Weights of a small GPT-style language model, trained from scratch on English Wikipedia.
Size: 12 layers, width 128, MLP 512 SwiGLU.
Architecture: rotary positions, no biases in attention or MLP.
Training: a variant of SOAP for these matrices, 140M tokens, 4261 steps.
Each number is 200 + 30 x the weight over its row's rms, rounded and kept within 0 to 999. Layers, rows and columns count from 0. The size before them is the row's rms in percent of the matrix's.

# layer 8 attention value, 128x128, rms 0.151, rows 43-65, columns 64-127
089,216,187,190,194,208,192,217,211,207,232,215,235,240,177,238,200,201,164,194,264,157,215,205,249,200,172,163,209,183,173,175,205,159,231,207,254,163,198,149,191,217,191,149,141,190,183,135,202,240,232,224,195,143,212,197,168,194,158,240,155,255,237,194,176
092,213,199,212,199,168,146,201,214,180,233,205,201,174,212,211,153,254,196,193,157,257,156,210,175,214,166,170,189,189,210,193,263,200,239,236,183,217,197,131,188,253,175,235,199,187,204,195,216,225,221,241,214,168,171,299,216,212,234,192,171,176,159,175,236
103,273,178,155,187,169,215,185,229,184,216,197,254,251,243,145,196,204,198,129,213,228,195,179,178,173,207,204,175,200,248,209,168,221,180,168,161,183,206,151,188,166,148,211,228,201,195,220,216,208,177,222,210,226,178,173,223,178,223,203,230,217,211,163,206
087,192,151,205,196,187,172,158,176,213,147,218,190,191,227,222,185,202,215,215,198,282,205,225,212,248,185,205,227,185,240,238,219,220,206,180,152,204,217,183,228,200,204,207,176,216,209,196,230,177,246,183,201,209,156,227,233,214,173,184,175,205,227,249,196
098,205,187,161,145,198,164,266,153,185,222,204,169,232,173,191,212,228,215,239,200,206,202,172,184,227,203,206,245,188,191,209,227,177,170,173,234,234,222,197,199,201,203,252,177,198,170,182,218,218,193,202,228,136,216,270,186,201,219,272,270,179,210,171,192
095,185,203,235,201,189,203,233,207,201,283,209,239,175,214,197,213,188,227,252,209,178,187,231,221,226,183,176,217,229,197,241,257,217,189,202,192,207,189,246,198,189,199,251,165,208,185,190,149,163,187,252,244,243,227,191,154,187,223,166,182,176,277,229,259
091,248,251,197,231,232,217,172,191,232,200,171,215,227,183,156,215,195,215,195,215,187,215,182,187,150,273,200,130,240,159,220,217,232,175,203,176,227,227,152,191,233,168,187,178,186,217,245,231,218,169,210,175,203,206,197,162,189,149,227,236,195,151,214,192
097,209,200,198,238,178,220,134,212,216,142,209,164,179,207,182,235,207,206,220,217,221,138,258,203,198,192,205,173,191,152,252,203,177,175,168,184,225,161,169,149,182,184,234,201,239,187,175,191,222,175,200,182,231,211,167,199,244,253,178,189,194,156,141,201
087,136,215,163,216,216,226,183,170,187,211,215,139,162,185,189,223,226,119,134,225,240,150,159,214,233,199,224,234,228,233,190,181,222,208,188,194,155,189,221,193,195,264,199,186,218,188,271,182,217,191,181,210,228,148,188,227,249,196,209,197,201,208,155,230
091,206,203,146,195,179,178,197,131,232,180,201,232,186,210,224,201,214,213,207,152,224,179,179,178,225,185,225,194,229,260,196,177,151,213,204,155,201,235,182,184,156,209,188,206,208,243,168,177,186,249,215,227,229,159,202,194,234,255,158,221,226,186,189,222
090,184,197,131,210,250,192,169,178,245,196,192,199,186,182,221,150,199,209,178,210,220,228,188,232,217,252,203,210,292,204,233,199,197,179,209,170,218,194,190,196,175,189,174,230,233,218,162,210,227,195,140,164,234,141,219,185,193,194,148,205,203,181,155,183
090,193,205,248,182,172,248,189,210,200,212,275,218,180,182,227,196,153,224,208,205,223,192,231,194,197,233,218,233,176,151,144,198,179,233,170,242,242,185,203,228,240,231,232,250,203,124,181,171,162,207,226,182,198,160,187,163,197,195,208,202,167,187,205,155
091,192,214,184,202,199,187,174,201,195,221,182,210,217,209,192,241,253,172,182,212,211,215,144,166,212,224,146,192,127,214,281,211,206,174,192,200,189,247,170,163,194,207,167,165,160,192,203,178,197,197,189,188,180,152,214,226,195,211,231,204,199,178,165,190
093,174,208,203,162,202,258,188,238,183,247,218,197,226,196,199,177,207,204,178,221,194,147,164,217,210,216,227,198,179,185,174,141,145,187,195,125,201,205,188,174,223,178,191,241,170,183,266,155,228,187,194,208,208,246,205,258,208,134,222,241,160,218,150,233
091,200,262,184,166,206,198,173,212,222,265,180,176,206,205,221,250,225,229,261,180,225,194,124,172,224,223,165,218,124,185,146,180,186,192,209,155,196,194,200,162,155,209,209,208,191,208,196,223,199,207,239,163,155,242,218,152,163,180,210,141,217,172,199,180
086,192,175,149,180,232,164,183,207,163,148,196,203,249,210,204,229,237,207,177,207,172,179,208,245,260,228,215,192,198,204,240,233,180,253,163,249,206,151,191,245,190,121,284,263,199,208,254,200,192,219,196,192,210,184,230,228,176,223,213,197,211,205,201,201
100,157,148,200,207,230,163,203,244,199,172,212,174,178,123,236,205,218,216,198,213,210,201,232,149,196,233,170,254,226,182,255,234,216,190,225,192,229,176,159,163,241,199,171,252,207,188,217,248,152,176,159,239,213,207,219,233,216,193,172,195,197,178,209,174
091,136,197,192,232,206,269,168,180,173,199,218,197,222,294,179,241,203,212,198,202,218,153,181,208,232,191,222,135,188,269,233,160,209,198,222,220,188,172,231,182,205,210,158,168,226,186,213,207,197,224,213,172,171,226,159,143,202,149,196,240,231,219,186,212
095,236,192,142,195,120,228,168,236,187,241,187,258,192,184,209,183,192,218,206,186,202,200,225,195,216,197,261,208,134,239,177,194,192,199,218,157,193,234,200,141,190,161,184,246,177,179,203,228,168,138,230,154,181,225,192,211,201,178,245,190,163,218,191,150
085,293,198,179,234,233,223,209,193,187,178,193,221,197,224,188,211,176,258,238,221,146,201,256,193,270,152,199,185,162,193,201,226,215,172,207,222,183,220,160,154,257,213,159,242,245,247,175,185,231,203,197,178,182,240,167,216,190,236,134,201,207,190,154,227
109,125,111,293,206,188,194,256,251,204,205,203,210,187,237,214,225,164,200,189,174,250,171,182,211,248,210,221,200,219,211,167,165,184,228,220,215,197,229,207,205,207,236,259,183,188,212,221,188,184,227,176,220,207,252,181,214,215,177,229,204,189,157,205,173
104,234,223,226,199,185,179,173,181,203,207,198,158,201,186,280,202,214,135,215,180,203,174,239,234,145,199,254,146,234,204,219,204,254,188,252,179,190,254,221,198,249,218,200,209,233,213,238,229,219,238,206,230,138,170,164,217,170,222,224,186,158,199,215,229
106,222,181,156,139,226,174,203,220,199,225,244,180,141,197,202,169,212,177,244,214,248,219,204,207,213,203,242,191,213,219,158,191,193,220,248,189,195,250,196,211,232,205,198,245,254,170,211,185,187,215,218,239,177,140,170,229,210,151,202,283,191,219,217,137
# layer 8 attention output (transposed), 128x128, rms 0.283, rows 43-64, columns 64-127
090,184,184,197,192,194,155,199,218,183,212,217,167,195,229,148,168,188,199,178,184,211,296,192,167,212,195,150,169,200,200,183,196,191,199,250,229,163,191,216,175,223,207,213,203,166,191,224,167,223,216,233,181,235,170,228,265,236,152,210,238,194,175,237,148
095,158,208,240,146,159,222,249,173,164,172,197,201,150,181,159,207,155,164,248,194,171,183,265,191,216,177,212,199,204,223,149,177,220,256,223,206,176,221,227,191,176,224,202,223,259,205,189,180,180,203,181,202,186,249,194,196,148,240,222,200,201,215,241,222
106,184,199,190,192,215,247,238,161,241,237,228,184,198,213,206,220,200,206,193,191,211,191,231,224,172,213,166,166,169,148,233,175,241,185,220,195,199,260,195,222,194,216,162,186,227,180,249,215,194,167,252,242,228,212,193,212,203,184,183,126,226,220,198,200
093,199,196,214,197,224,224,188,231,220,197,218,225,145,200,179,220,236,177,196,183,238,147,204,191,176,186,192,252,181,215,215,196,203,160,179,179,156,190,189,180,185,217,196,214,134,234,209,186,252,140,183,221,198,193,216,219,223,167,190,189,184,198,214,250
093,176,205,203,207,201,222,206,224,163,194,204,180,173,214,213,242,152,222,175,174,174,171,181,131,208,219,173,190,199,201,188,170,182,249,264,168,160,233,228,165,186,163,148,141,157,178,202,177,193,204,231,191,166,197,172,207,196,192,199,277,251,228,218,176
090,241,174,149,172,214,235,232,181,192,195,196,247,214,200,168,215,188,229,243,219,174,235,166,179,228,196,180,177,183,267,208,218,193,205,185,174,193,164,134,157,221,192,156,222,215,229,147,206,256,227,175,176,235,200,261,223,176,235,200,212,197,196,169,170
098,246,234,198,215,229,255,226,187,157,206,163,151,184,176,174,205,164,165,206,217,223,158,203,219,200,195,189,254,203,221,166,145,189,191,152,165,203,187,210,233,200,211,254,182,224,139,233,180,258,166,210,196,236,170,230,242,172,270,213,189,182,241,176,220
090,209,189,167,191,187,217,178,163,194,207,211,241,173,173,210,233,169,212,197,196,199,81,176,203,263,189,165,189,208,189,201,122,196,159,193,196,195,183,211,237,191,172,207,164,203,175,125,244,203,189,189,191,175,190,135,226,192,163,148,125,204,239,245,213
084,224,159,197,181,255,158,177,236,159,197,243,224,166,228,261,180,149,158,192,216,179,243,219,259,230,231,205,243,217,173,178,179,247,183,124,168,195,205,248,228,190,171,202,229,179,165,166,204,203,177,208,185,192,175,231,199,185,197,173,179,199,177,187,210
087,227,197,276,236,233,170,199,147,175,146,237,236,262,234,203,194,198,208,201,204,238,205,216,215,229,161,191,153,245,188,195,220,234,180,131,182,179,206,215,257,202,161,265,192,224,195,172,160,183,253,211,237,193,164,207,238,213,220,176,246,241,207,185,155
086,219,227,215,247,205,200,207,222,191,174,209,192,208,197,228,243,219,179,260,190,235,219,156,216,153,174,222,234,216,224,254,206,194,217,131,231,169,219,170,176,131,188,221,185,263,212,193,243,218,229,184,202,119,234,248,253,173,166,211,169,172,211,210,245
090,228,192,153,154,225,181,247,187,160,161,200,199,244,201,205,213,222,173,213,179,196,205,166,173,185,258,198,247,179,260,180,188,280,209,218,260,229,204,140,168,163,199,215,231,204,236,195,181,184,235,181,160,203,194,141,221,197,209,198,198,208,221,125,162
094,182,173,235,211,224,197,192,217,189,160,213,223,190,217,231,267,199,204,164,186,133,261,183,201,174,200,232,242,172,242,191,199,215,229,236,164,186,189,192,257,180,197,179,211,193,120,203,194,192,155,192,200,221,159,213,210,201,238,216,223,189,217,240,187
097,174,229,181,157,229,186,201,217,190,182,232,190,166,180,195,220,236,181,138,175,183,188,214,205,229,194,149,218,218,167,213,194,206,245,216,188,185,186,179,202,190,206,179,233,214,177,178,219,134,154,260,241,219,223,219,130,155,217,142,120,216,234,214,201
095,146,190,220,168,198,255,235,241,201,173,168,211,146,194,189,213,182,171,180,192,238,222,191,162,199,217,159,223,199,176,230,192,173,166,214,189,255,186,180,249,165,190,247,226,257,150,231,201,202,199,232,251,191,168,189,191,177,194,210,205,223,224,164,194
087,155,141,226,180,202,220,213,151,212,229,235,159,179,226,233,232,198,243,228,237,150,124,147,185,236,166,192,201,212,202,216,253,241,216,219,194,208,201,218,191,209,201,143,224,192,233,187,220,220,210,197,214,119,269,206,192,181,144,195,212,200,148,206,178
098,166,225,185,210,212,181,230,168,204,196,214,137,201,169,183,197,225,225,210,152,141,123,259,248,227,195,203,187,150,196,149,174,159,155,182,220,203,196,184,196,139,221,193,230,200,227,183,203,209,229,184,161,175,191,201,221,200,226,202,172,186,192,207,214
088,201,264,203,178,201,184,214,217,196,196,211,246,206,217,234,189,186,190,156,199,207,106,188,217,228,217,268,217,205,176,185,182,270,154,235,165,215,182,239,247,212,262,245,199,216,208,194,172,215,166,221,226,219,145,227,192,225,196,159,216,180,196,158,183
094,152,180,183,208,243,226,219,224,148,159,259,184,225,181,240,203,254,186,196,210,171,220,199,222,175,181,140,162,241,176,189,237,208,172,291,211,236,177,175,225,161,190,223,195,207,202,201,144,191,194,220,177,195,198,167,244,187,170,184,176,208,264,239,235
084,201,202,216,220,225,200,160,142,190,255,213,231,177,202,226,157,188,269,198,176,212,146,214,182,137,164,185,169,198,207,217,182,160,138,161,198,203,259,173,199,173,206,196,169,206,213,204,213,166,223,191,249,172,225,189,224,170,234,197,186,206,214,192,152
102,182,188,208,204,170,171,250,190,217,171,255,182,196,223,220,221,212,224,180,162,225,117,225,213,231,207,181,227,214,146,222,215,175,200,236,240,151,186,211,199,262,184,203,187,203,190,243,179,198,223,161,201,223,171,164,174,190,192,162,195,212,176,182,225
111,176,229,167,133,155,270,176,173,194,154,197,165,182,168,179,190,178,180,187,165,204,225,149,187,229,214,175,235,227,194,172,189,145,182,211,196,234,187,205,173,231,228,212,133,171,183,211,122,188,252,149,213,182,174,168,221,176,178,256,194,195,201,168,204
# layer 8 attention query, 128x128, rms 0.104, rows 64-95, columns 64-127
063,245,259,161,183,173,226,212,216,234,234,202,208,169,125,204,252,188,187,147,236,236,243,233,190,176,143,172,231,207,178,163,201,263,190,228,233,223,191,195,231,235,180,204,206,173,137,204,196,240,181,193,240,218,163,203,220,176,207,246,228,238,205,232,211
072,221,207,189,173,231,183,190,228,174,194,231,201,243,187,206,199,225,219,156,203,243,209,228,170,167,225,169,169,194,211,228,190,148,174,212,208,131,169,193,206,164,187,206,211,220,175,228,222,277,193,229,259,184,185,248,259,204,230,179,215,167,213,229,181
081,206,209,213,192,211,199,210,157,198,210,232,190,239,242,187,222,239,221,207,250,175,202,234,217,175,149,196,202,143,199,220,260,174,201,262,233,238,207,195,174,179,173,225,224,135,184,216,201,191,230,244,215,210,146,231,204,200,128,252,232,165,190,252,205
069,161,207,186,242,196,191,172,231,221,177,210,211,239,209,241,196,200,220,214,214,229,234,200,197,164,217,165,217,201,242,221,102,184,229,211,221,149,188,189,224,216,228,173,179,262,190,239,197,252,207,211,235,217,160,211,223,203,183,198,184,254,279,203,164
068,247,203,233,205,183,202,202,181,209,200,177,163,262,181,143,184,274,179,216,271,164,224,212,164,150,186,106,237,182,170,223,172,178,224,227,200,228,216,207,176,202,180,195,185,159,187,219,225,261,217,201,207,207,195,202,214,205,198,199,201,211,169,187,216
075,190,207,216,231,245,225,212,197,202,164,183,216,227,223,191,194,204,151,182,241,213,236,148,163,134,199,163,195,240,230,215,212,226,194,239,237,211,265,203,224,202,203,188,218,155,180,260,196,220,168,243,191,262,190,170,231,174,243,187,174,232,243,162,186
075,217,155,226,250,187,206,239,239,186,140,210,200,212,227,162,228,243,203,182,163,199,207,197,208,121,143,176,205,182,195,213,202,203,229,192,224,208,236,194,228,159,214,250,182,186,209,220,209,166,174,225,255,221,237,188,167,190,193,211,166,220,243,159,261
088,147,147,186,197,246,190,164,253,230,137,186,247,193,150,234,208,151,236,184,172,216,218,188,182,213,259,187,216,237,206,214,218,284,202,228,180,176,218,184,214,185,177,179,149,226,194,185,207,188,186,210,204,196,210,221,183,236,209,183,166,201,258,173,166
081,192,179,197,179,230,245,212,204,190,184,220,197,200,229,190,173,219,172,210,202,178,244,203,162,224,193,143,201,162,145,174,225,166,195,152,174,257,218,208,210,221,172,224,215,210,217,207,158,200,220,194,208,208,137,184,190,230,214,156,232,181,228,162,205
093,175,181,190,206,216,165,216,166,228,209,201,218,256,187,182,150,165,202,149,212,226,222,283,166,194,214,213,234,164,211,196,156,205,220,276,213,211,235,171,144,180,197,180,261,166,211,213,281,220,206,207,199,218,175,196,207,204,208,187,218,207,183,233,175
091,196,192,245,246,266,191,176,242,168,149,152,178,217,241,198,195,238,182,210,196,194,193,212,181,162,209,177,222,200,149,239,219,232,225,250,199,135,217,234,252,219,194,123,204,196,152,223,149,193,186,200,262,208,190,200,187,195,187,216,163,200,237,157,173
084,157,197,207,196,204,197,231,221,232,210,206,219,188,164,260,179,106,214,237,208,202,174,180,230,209,243,210,175,231,262,178,197,220,186,172,207,194,198,171,223,219,194,193,177,223,215,208,214,191,148,172,160,188,214,256,198,206,201,207,176,185,211,222,155
099,193,183,204,171,254,114,161,173,270,206,192,209,275,185,196,216,172,191,198,232,202,220,229,156,239,222,235,170,239,185,204,166,207,191,245,198,195,218,190,264,211,231,216,176,236,189,239,237,236,195,186,202,228,219,223,226,268,223,190,210,262,211,269,222
091,196,154,170,213,164,178,236,186,201,214,217,192,220,228,202,134,204,193,194,181,175,237,207,206,169,198,143,213,181,184,192,215,178,201,124,228,186,170,176,220,239,182,215,215,271,217,165,252,182,180,192,186,156,207,202,283,212,192,197,165,178,223,254,185
105,248,250,202,167,233,254,184,171,181,191,227,192,202,178,212,207,197,161,214,232,190,221,202,164,209,173,238,191,241,157,218,227,187,199,183,147,258,159,243,193,237,200,184,233,218,243,172,178,193,212,188,251,214,185,139,205,201,204,160,254,198,187,175,212
105,187,205,209,166,231,212,252,196,215,173,134,176,154,215,165,197,200,191,220,207,139,208,257,204,151,208,198,163,162,160,208,207,211,247,264,199,186,187,238,241,239,164,141,196,243,177,235,217,214,192,175,261,211,197,209,175,183,206,268,163,180,212,204,196
100,225,234,244,195,179,196,165,156,131,193,190,211,184,185,247,216,211,210,142,212,188,212,246,215,172,194,172,196,147,253,190,252,265,211,249,240,208,213,201,169,187,169,216,208,172,200,246,239,186,224,207,179,229,177,149,176,227,192,241,204,235,191,208,182
094,214,198,215,249,149,214,198,176,181,220,214,212,229,185,207,227,222,234,182,201,224,198,245,223,227,185,183,238,187,186,144,185,164,239,187,205,220,180,161,180,195,266,181,244,132,153,220,215,187,261,222,195,196,157,219,195,172,189,175,219,190,178,171,247
098,196,163,239,264,204,210,170,235,210,183,251,180,199,208,184,209,207,158,200,183,216,274,149,187,232,193,257,203,205,184,205,234,191,196,180,203,200,200,188,187,227,182,199,182,201,255,210,209,197,219,133,192,221,225,232,230,208,188,219,236,224,204,169,193
105,123,217,177,184,209,200,192,203,197,205,189,203,212,191,232,163,211,220,194,216,167,196,259,154,159,187,186,195,189,142,168,188,150,202,227,164,189,242,137,194,230,228,244,196,270,198,218,174,196,177,205,205,182,181,161,230,250,202,194,263,217,175,214,194
097,198,234,155,204,227,203,182,207,169,149,209,225,225,289,191,219,188,207,116,196,237,233,174,172,215,164,202,190,152,202,169,247,217,170,180,203,185,183,135,197,233,192,181,233,220,220,177,154,151,144,228,220,215,189,180,184,217,191,181,216,182,214,217,186
095,221,210,190,186,237,224,217,207,220,162,174,205,128,187,236,216,162,179,238,216,228,184,228,184,200,220,238,180,193,231,217,218,181,221,185,194,214,156,239,159,175,163,207,235,188,247,190,187,206,242,204,215,194,155,203,180,201,194,174,252,212,220,194,207
094,233,196,173,230,177,202,199,197,199,227,198,193,174,180,213,149,177,153,183,181,194,236,173,187,185,226,168,212,207,205,208,225,210,139,227,208,172,209,195,158,191,190,186,222,190,133,145,247,229,236,227,177,198,114,147,221,206,203,190,199,155,256,170,202
107,187,233,226,192,188,189,239,193,163,215,213,232,172,224,210,259,168,208,186,238,251,226,214,238,241,194,276,205,228,176,248,225,254,180,233,265,207,155,241,181,183,159,206,196,235,207,178,203,207,214,208,207,212,202,222,186,235,146,212,197,188,213,169,209
094,175,227,182,185,213,301,151,213,183,181,152,236,166,205,220,158,206,192,193,151,215,225,180,250,234,188,123,195,172,188,142,161,208,244,207,202,189,198,201,198,182,156,171,190,200,269,182,171,234,183,176,199,193,172,168,227,263,201,195,189,206,185,172,244
098,187,181,196,179,200,159,170,220,249,174,163,156,236,225,181,196,262,220,180,172,166,246,236,180,174,219,205,142,240,203,212,198,190,171,127,176,222,199,195,198,155,203,191,133,233,194,184,207,229,150,138,216,243,185,176,221,184,213,247,154,207,254,250,183
089,209,206,190,193,173,180,144,184,221,217,242,142,149,225,230,210,175,216,203,155,232,212,178,223,218,216,244,148,216,145,208,249,251,265,178,259,188,194,162,211,214,198,191,160,166,211,175,237,205,214,267,211,191,218,204,178,179,173,217,197,231,145,237,157
097,195,231,236,146,190,209,252,207,195,213,131,151,198,228,193,207,151,187,233,196,208,224,238,209,220,224,250,222,151,195,251,215,222,273,229,232,175,234,195,172,170,148,172,180,203,211,223,167,219,197,245,205,249,210,224,194,200,237,225,197,263,194,209,218
094,234,192,231,184,210,202,264,195,227,187,189,198,217,225,183,182,204,170,209,241,159,158,201,178,175,196,219,226,153,179,185,260,165,219,233,214,243,192,190,172,208,204,231,212,224,224,165,231,232,244,202,162,250,187,152,173,239,146,254,194,190,184,227,233
098,239,221,207,214,189,241,238,217,206,193,211,206,234,207,218,203,253,178,210,257,123,227,195,170,158,196,241,213,167,195,148,187,203,229,244,226,195,240,176,193,226,257,165,194,190,186,209,197,220,201,195,243,216,228,262,228,205,224,208,140,262,219,171,189
099,181,188,210,179,199,288,220,229,210,169,219,184,204,169,210,203,154,223,232,222,152,256,226,204,267,179,179,237,170,175,202,155,190,247,184,184,212,147,191,179,232,176,215,201,192,191,218,219,197,164,147,235,190,191,125,193,177,204,260,232,227,188,162,265
097,191,231,217,198,182,261,212,188,191,173,179,219,234,195,115,177,183,181,187,161,168,190,222,229,230,221,158,253,174,186,181,219,238,231,258,254,200,194,199,226,171,177,247,180,170,122,192,176,205,209,245,157,235,214,178,165,203,150,161,222,185,210,169,215
# layer 8 attention key, 128x128, rms 0.111, rows 64-95, columns 64-127
052,179,178,213,218,192,199,208,234,226,197,194,139,191,210,188,198,194,214,238,237,259,254,242,152,211,255,216,205,186,205,281,203,184,189,203,230,174,190,167,211,174,218,223,256,166,244,202,229,145,273,130,188,178,207,175,220,188,173,193,167,168,189,191,198
059,236,245,217,169,172,194,184,178,201,249,208,202,156,197,200,149,168,201,194,180,223,200,223,239,225,180,232,188,141,198,200,182,187,169,200,201,255,171,175,170,206,209,252,191,183,176,172,168,165,177,204,215,162,228,140,183,225,211,154,198,254,178,132,187
076,189,191,216,143,191,224,175,189,200,213,170,167,215,157,205,222,172,199,171,123,176,210,253,199,205,205,212,211,182,188,159,170,230,210,184,171,217,222,180,200,273,199,164,148,216,234,175,204,199,170,184,209,188,254,196,121,188,233,232,186,251,188,151,235
070,185,231,193,185,162,216,175,213,188,233,164,174,217,197,174,211,270,215,158,172,204,163,228,202,192,222,266,174,145,159,170,235,185,218,216,212,179,228,183,201,193,189,269,176,141,212,165,179,193,161,205,170,152,237,164,193,200,163,197,218,236,160,210,207
066,260,248,196,200,157,177,202,204,191,255,229,202,168,189,237,250,176,239,175,174,196,206,200,234,185,204,245,209,143,206,196,244,188,213,186,213,234,145,180,187,221,171,212,222,217,201,168,160,184,220,152,162,204,157,209,151,224,198,187,199,252,212,207,162
074,222,213,169,192,180,240,152,203,158,206,203,162,202,162,185,190,181,203,168,196,218,206,194,188,240,216,222,183,248,217,180,187,232,178,174,113,203,233,152,184,158,230,250,204,191,246,204,233,250,211,207,177,175,188,191,196,165,188,185,250,222,196,199,202
075,230,254,177,153,159,219,187,205,150,203,164,234,186,170,222,217,217,244,187,237,217,168,184,218,194,212,236,197,190,192,232,214,203,193,221,169,217,178,242,210,217,172,234,172,259,185,163,183,216,185,172,172,173,190,246,202,237,192,191,168,219,184,237,204
090,189,159,163,202,208,234,213,156,150,161,224,263,179,192,175,214,142,203,217,199,164,195,159,171,211,170,153,182,254,184,163,221,217,217,161,153,217,236,254,213,184,196,194,228,186,158,183,240,226,229,279,246,244,196,223,252,226,271,208,198,148,181,196,147
084,210,213,235,183,161,220,170,207,140,189,140,181,280,247,154,221,263,205,202,186,154,183,199,162,229,203,199,217,156,208,190,231,209,164,237,186,215,205,184,190,211,251,191,181,189,251,177,172,218,220,236,215,193,201,199,145,195,202,201,196,176,115,234,173
090,207,192,214,210,219,212,209,186,196,206,226,230,188,183,209,213,254,175,195,246,253,157,196,171,184,182,219,227,252,241,132,235,188,172,192,269,209,186,252,158,153,215,208,220,215,209,231,190,220,222,197,208,218,210,214,193,192,204,192,237,201,210,159,152
093,196,180,210,230,225,197,187,203,179,200,185,216,233,192,188,218,192,209,177,227,198,180,192,131,172,218,156,133,238,147,200,175,113,172,242,176,223,205,232,184,202,222,208,266,199,162,221,295,200,203,231,260,188,163,225,234,219,222,184,257,151,179,198,188
075,203,158,227,197,204,197,215,203,179,235,221,170,169,224,203,174,187,194,196,185,231,180,199,232,186,168,214,248,215,208,228,178,204,231,204,203,206,211,215,236,221,188,200,262,218,169,192,261,201,140,229,200,147,195,256,205,206,229,176,226,243,177,180,215
085,227,169,157,220,199,192,144,195,162,188,201,213,223,197,172,189,260,244,254,205,247,168,182,195,191,184,167,183,207,214,173,174,198,212,219,219,178,204,195,165,170,228,251,168,136,156,218,180,173,199,247,192,186,177,154,149,189,170,193,204,190,224,211,215
087,204,200,179,163,238,160,171,197,189,213,185,149,171,175,214,202,187,167,175,188,209,208,244,210,150,162,165,211,213,152,177,246,259,142,212,203,173,216,144,220,226,198,174,157,206,207,198,224,216,174,184,206,125,150,156,176,166,221,266,283,212,200,225,180
084,141,194,217,204,189,208,146,181,186,200,292,236,183,225,206,237,197,200,231,182,218,212,202,222,218,207,194,229,196,180,212,205,220,219,200,152,152,207,198,153,204,152,172,179,224,200,238,165,191,184,220,235,188,216,236,180,214,191,206,253,191,250,209,182
120,197,187,177,204,196,164,220,169,197,224,193,230,174,205,185,220,241,232,210,226,207,151,176,147,143,205,181,183,246,235,204,194,174,209,224,239,212,190,168,193,163,285,157,247,211,174,244,250,213,198,213,215,227,182,194,240,212,225,230,194,174,217,160,177
107,261,194,219,242,156,231,227,218,218,235,230,167,271,178,189,174,185,222,188,171,199,241,177,233,210,168,192,273,147,226,202,248,186,243,215,201,222,174,205,213,212,179,262,218,203,227,182,187,206,247,185,198,196,198,217,220,153,167,155,221,185,232,159,202
102,206,214,181,160,232,189,199,215,224,248,186,220,161,227,253,193,153,223,236,199,212,169,191,177,189,213,222,217,220,196,215,167,173,180,208,230,198,254,175,244,243,175,158,231,185,110,201,228,178,130,214,228,189,215,266,246,211,187,209,224,185,185,194,175
097,171,192,237,162,225,220,237,223,156,164,232,172,210,208,224,138,195,260,196,221,147,224,252,186,211,214,138,224,202,197,197,165,202,200,210,164,202,234,214,210,198,189,201,238,238,177,224,230,183,158,209,218,177,192,179,202,202,198,195,244,124,187,181,166
095,230,184,211,181,224,185,185,140,221,203,207,202,209,134,161,200,221,213,167,168,150,203,179,151,236,199,199,188,189,201,215,222,235,173,179,272,225,234,202,179,174,206,203,154,156,197,207,180,243,270,221,222,217,229,220,202,191,177,150,140,173,164,193,188
102,193,173,233,231,178,223,247,194,246,197,177,202,207,230,252,182,228,193,255,166,198,225,237,191,174,213,195,124,199,158,217,179,147,202,186,193,186,290,159,239,246,183,145,170,222,181,230,219,172,219,217,257,174,206,225,248,188,155,205,258,170,154,191,214
096,183,219,222,242,162,151,203,230,167,167,183,190,161,207,164,231,211,201,205,239,193,136,182,171,220,217,206,218,211,167,216,227,225,196,247,231,159,171,231,211,155,179,182,147,237,194,192,207,246,194,203,209,191,174,223,172,280,210,239,223,127,195,197,194
092,213,168,212,175,235,198,165,231,193,196,240,199,217,190,200,190,192,246,212,165,264,134,167,199,196,199,163,247,187,201,192,196,247,184,135,221,195,154,179,211,191,135,193,219,207,220,247,177,201,182,165,150,184,187,187,230,241,195,105,251,171,174,232,172
094,220,231,227,214,221,177,235,216,172,199,217,181,158,210,239,136,248,204,219,196,213,147,242,172,161,194,218,214,242,219,211,203,203,219,212,182,205,222,210,204,192,161,218,213,174,150,212,199,161,249,206,195,218,171,187,245,202,175,137,214,163,224,163,207
084,221,204,143,213,242,149,204,182,287,180,191,247,260,128,200,214,174,174,216,204,190,186,174,172,260,238,228,226,235,184,210,169,248,194,181,195,173,232,215,194,180,168,250,200,174,231,173,251,129,210,209,175,222,206,193,156,217,226,206,240,166,238,180,198
090,136,183,177,222,261,171,211,243,183,175,198,214,206,134,159,212,186,203,185,260,163,226,202,207,185,208,200,155,190,171,191,214,185,207,204,233,171,166,226,228,263,208,202,189,237,253,187,256,196,193,184,229,206,234,239,199,194,206,176,198,225,235,187,183
084,140,172,221,188,189,149,238,233,213,237,153,240,195,169,135,178,189,212,200,230,209,163,200,186,195,142,207,209,202,219,169,229,185,242,198,191,174,188,205,209,230,211,178,150,282,231,246,216,202,270,216,190,218,218,192,193,202,202,197,225,190,165,133,217
095,256,207,219,210,230,174,234,159,162,205,233,229,178,215,183,196,202,232,193,241,202,188,163,169,232,187,222,220,233,220,174,198,170,196,187,240,201,170,171,177,142,216,162,240,241,200,212,190,194,230,261,189,202,199,229,212,202,143,199,200,179,218,145,199
089,203,218,219,164,159,198,215,180,188,188,222,189,192,140,191,161,203,172,255,153,229,191,185,232,211,214,222,225,185,169,162,263,203,190,227,258,183,191,193,190,216,185,210,196,215,227,217,143,209,177,179,223,209,215,200,131,151,168,208,180,214,178,189,204
090,212,203,240,216,224,193,196,200,209,206,177,166,220,239,170,165,179,226,199,220,281,203,185,196,144,208,204,175,206,165,187,249,238,174,192,219,181,192,207,205,230,197,260,179,230,208,218,215,181,185,195,208,200,199,166,165,220,202,211,231,207,182,202,180
093,223,186,124,206,232,174,188,208,153,163,234,260,171,189,199,211,213,208,153,162,206,215,208,195,228,237,174,193,236,224,244,182,201,174,205,251,195,217,189,209,209,181,139,202,212,169,183,181,239,194,148,213,182,200,201,193,252,216,203,220,154,227,220,99
098,212,171,180,202,234,196,196,156,165,177,214,214,172,225,232,169,174,266,221,140,143,234,132,152,232,170,210,192,241,186,201,132,188,285,195,209,234,184,204,230,195,183,193,242,205,194,231,205,187,194,211,231,160,187,168,195,218,183,213,222,236,193,175,217